From a checkpoint of a small transformer trained on Wikipedia: 12.5M parameters, a variant of SOAP for these matrices.
Each number is 128 + 32 x the weight over its row's rms, rounded and kept within 0 to 255. Layers, rows and columns count from 0. The size above them is the row's rms in percent of the matrix's.

# layer 4 MLP gate, 1344x256, rms 0.0736, rows 852-854, columns 0-255
size [101  94 101]
[[141 121 157 153 160 120 120 151 133  89 180 168  68 142  96 156 141 144 134  63 133 233 137 116 127 101 185 168 151  64  70  49 126 149 126 129  78 118 139 108 161 125 129 104 133 141 130 154 103 165 105 140 130 137  79 121 197 175 152 122 114 117 143 149 133 146 136 188 158 110 157 133 144 109 162 142 122 165 137 110  97  75 103 119 132 135 121 174 110  73 104 106 153 181 138 155 128 128 151  63 112 112 127 196 128  95 134 149 147 136 135 184  78  89 117  87 111 125 167 100  73  59 120 134  69 117 129 161  98 145 112 105 169 167 148  73 105 125 107  94  83 131 141  80  78 135 172 119 132 167 125 144 158 180 128 102 123 106  91 179 155 167  74 189 135 121 139 137 129 149 205 137 139  62 172 118 151 128  73 110 129 125  66 121  62  99 119 119 193 150 105 113 143 128  97 165  76 108 114 115 136  86 141 167 101 132 113 152 124  97 110  75 171 125 110 193 130 105 147 142 116  90 170 180 112 133 143 112 139  75 125  88 167 101 176 122  62 169 148 106 147 100 125 105 107 154 119  84 161 146 129 117 158  70  74 132]
 [123 153 108 120 107 144 128 191  88 162 149  49 133 116 107 150  96 137 166 119 168 115 169 119  87 144 107 132 117 128 133  93 114 126 142 102 130 167 156 160 157 166  95 197 111 163 101 111 156 125 146 139 170  44 127 109 116 109 111 101 118 106 183 120 143 108 122 139 131  99 148  92 162  58 142 222 123 145 156  56 176 132  68 127  53  69 147 143 119 114 158 141  69 154 147 101 118 114 118 140 147 140  49 121 111 110 104 110 183 171 139 136 164 103  93 126 113 135  78  98 113 123 162 157 161 151  86 104 128  82  84 167 138 146 132 148 153 101  43  99 140 120 163  95 100 149 170 130 102 145 126 203 146  88 109  92  89 182  80 104 132 233 144 128  95  66 153 143 105  71 192 163 127  97 101  84 152 105  98 164 122 141 138 146 192 147 157 134 171 150 155 127 142 174 148 141 108 129 139  88  99 117 116 110 152  86 137  95 143 119 134  59 123 138  60 111 116 129  67 166 123  90 106 149  73  96  87 130 103 102 106 169 129  93 129 118 131 113 120 157 107  98 108 145 111  79  83 103 135 148 123 127 125 140  78 125]
 [145 113 194 142 137 164 116 127 147  91  74 137 139 147 106 197 149 118 103 116  96 115 105 169  88 157 122 106 103 145 206 118  94 122 143 158 156  60 129 126 112 159 147  99 109  62  94 119 115 130 131 140 147 115 122 150 102 125  91 128 147 135 135 112 117 180 139  93 148  85 144 123 175 155 142 193 124 130 170 140  90 141 157  85 109 168  89  98 102 128 130 125 134  97 167 154 156 159 144  81 134 133 135  75 140  68 158 118 117  96 140 125  89 142 138 135  84 135 117  53 166 175 154  66  96 141  50 137  98  85 141 100 116 197 115 181 153  74 102 117 114 143 160 157  94 123 160  91  87 106 143 131 110 126 114 102 112 149  94 142 164 167 171 116  97 150 104 134 190 109 114 141 124 173  76 103 163 161 165 151 154 156 123 112  78  71 183 148 150 159 145 162 111  80  52 122 107  88 128 120 109  51 192  97 136 161 102 112  91  46 104  97 127  85 177 185 104 123 140 156 137 135 108 146  97  89 159  87 142 174 111  49 121 139 145 132 179 120 107 123 139  82  69  98 115 142 111 127 131 188  84 131 113 150  67 176]]
# layer 4 MLP up, 1344x256, rms 0.0762, rows 852-854, columns 0-255
size [103 107  90]
[[106 124 136 128 125  69 131 145 145  74 140 123 160  35 163 141 173 148 118 100 119  79 184 131 190 149 167 112  95 168 108 141 144 120 119 147 171 134 119 120 156  69 154  96 136 191 114 136 196 132 146 113 111  51 143 113 132 159 114 158 182 119 193 142 123  58 181 136  96 129  87 154 144 159 143 136 131  91 165 196  92 147 133  88 119 150 153 145 116  88 119 118  53 126 135 103  74 145 116 122  86 131 118  52  90 155 143  96 164 137 139 115 142 162 160 140 167  79  76  89 107 177 114 146 144 128 119  95 154 113 151 145 145 140 115 127 111 150 124 200 161 111 103 127  84 133 145 151 149  82 148 172 132 105  85 145 108 124 169 107 127 139 133 109 160  91  83 129 206 128 171 122 126 129 115 130  60 197 195 123 146 106  96 102 178 147 163 163  93 101 128 182  92 127  92 150 181 175 136 180  58 113 135 116 138 121 104  76 138 121 128 162 138 122 163 162  62 183  79  70 148 142 120 109 139 144 145  99 125 144 155 110  68  93 100 113 108 112 176 137 123 163 159 141  86 147 106 142  66  91 150 157  94 133 139 162]
 [160  92 152 141 149 126 179  77 155 120  64 196 118 149 222  95 153 122 144 120 114 130  37 149 146 117 133 139 172 120 190 156 175 121 124 148 151  77  64  99 134 113 138 146 149 110 157 109 129 160 103 112  78 131 121 151 153 117 135 145  83 150 101 103 132 147 153 179  89 139 111 141 104 161  99  69 127 155  49 154  77 159 153  87 238 118 107 171 171 137 127 102 183  96 133 122 185 128 180 140 126 130 154 163 132  60 114 157  85 100 138 142 127 128 129 110 119 140 170 223  52 156 114  89 127 210 127 140 166 144 168  86 154  99 156 133 129 124 199 130  93 139  97 141 112 117  83 136 149 159 169 131 143 125 139 142 106  74 111 188 119  41 109 167 119 154 145 169 114 173  81 151 124 118 111 147 125 110 107 128 135 108  86  76  79 133 113 100  95  61  90 156  99 146 128 110 150 137  66 121 147 141  96 153  89 154  88 181 115 146 123 164 157 142 189 104 174 126 128  96  92 124 148 122 126 138 132 106 113 120 116 114  98 131 132 115 118 153 137 146 141 170 130 166 163 141 134 149 158  93  87 144 109 138 133 125]
 [131 115  82 124 112 132 130 225 178 155  90 118 103 142 132 136 138 147 159 103 167  95 172 116 152 138 171  89 118 116  80 108  76 124 132 152 101 150 131 143 160 142 129 145 143 102 103 110 145 120 131 110 120 167 131 149  88 166  99  70  65 118 106 110 136 100 148 126 191 137 167 112 156  92 172 127 111  84  95 110 114 100 122  80 212  63 139 152 160 158 112  53 123 185 127 110 133 178 122 130 202 124 140 100 119 181 210 145 119  93 103  68  98 153 139 167 156  64 126 142  70  88  98 145 105 111  75 153 178 168 187 112 135 135 115 112 134 136 148 120 102  88 167 177 116 149 185 158 184 117 163 175 149  88 123  87  84  86  87 166 125 154 146 137 141 133 156 133 161 120 110 149  87 192 122  98 118 171 143 154 110 179 163 152 166  99 186 142  94 108 127 160 112 208 120  97 130 123 118 167 141 125 124 162 146 153 128  56 196 166 116  83  88 138 124 136 124 106 133 124 113 126  99 156  59 184 167 141 132 118 121  94 122 104 153 121 133 144 128 106 149  90 130 189 115 154 147 117 146 152 144  49 123 180 137 131]]
# layer 4 MLP down (transposed), 1344x256, rms 0.0662, rows 852-853, columns 0-255
size [ 96 100]
[[131 145 149 111 104  92 183 111 129 161 121 115 128 168 128 109 120 129 140 122 151 243 123 111 174 115 126 176 161 132  73 116 142 130 102  92 107 136 125 118 164 220 103 114 135  38 110 116  78  82 115 142 133 193  78 124 154 107 109  94  73 163 136 118 112 155 116 157 189  99 158 117 126 115 112 181 165 104 132  88  65  60 140 110 164 159  86 160  95 163  88 143 151 112  96 155 136 150 136  76 148 103 172 171 198  83 138 120 111 123 150 118 118  84 143 109 129 132 120 100 159 124 106 128  77 166 112 110 133 162 178 124 135 122 132  63  70  91 125 123  93 130 125 116 104 165  99 150 107 181 118 126 143 151 136  75 140 143  76 184 195 176 130 116  67 108 101 148 133  80 178 113 141 164 176 125 157  79 106 176 115 151  92 202 149  97 112 121 139 146 116 130 170 119 113 119  31  95 142  81 149 167 126 105 132 103 145 136 150 144 126 119 167 116 159  94 130 144  35 137 151 114 122 172 120  98 165 145 147 108  94 137 199 136 143 114 144 107 112 149 103  53 103 128 181 141 135 110 172 140 138 123 117 117 107 160]
 [147 113  88  89 149  97 145 186 159 102 107 127 143 105 132 127 113 182 158 159 144 123 131 134 132  87 130 145 150  75 153 142 134 164 162 150 139 122 129 162 172 113 101 154  70 179 185 126 173 135 141  94 133 132  90 163 159 130 160  95 116 158 157 123 134 159 116 184 112  70 135  96 162  81 130 110 141 121 132 102 146  80 119 108 188 123  80 133 158 173 157 111 111 188  90  63 118 135 205 112 117 167 154 105 107  96 125 136 159 141 216 178 141 121 106 146  49 137 122 218  64 201  90 125 181 145  62 163 138 110 138 147 165  97 141 123 101 139 124 188  90  81 160 124 151 118 119 132 150 183 111 163 159  93 122 125 119 131  70 159 143 182 184 123  61  83 174 178 123 116  82 140  93 161  97 101 109 107 105 124 165  93 141 126 141 128 114 152 125  89 131 108 156 137 105 156  65 104 119  96 132 118 153 105 121 130  97 119 129 109 117 155 139 110 113 157  91 107  57 174 123  88 168 106  85  98 101 144  76  64 130 152 127 163  85 156 144 189 123 125 144  76 140 160 105  95 123 128 103  62 124 112  89 150  70 110]]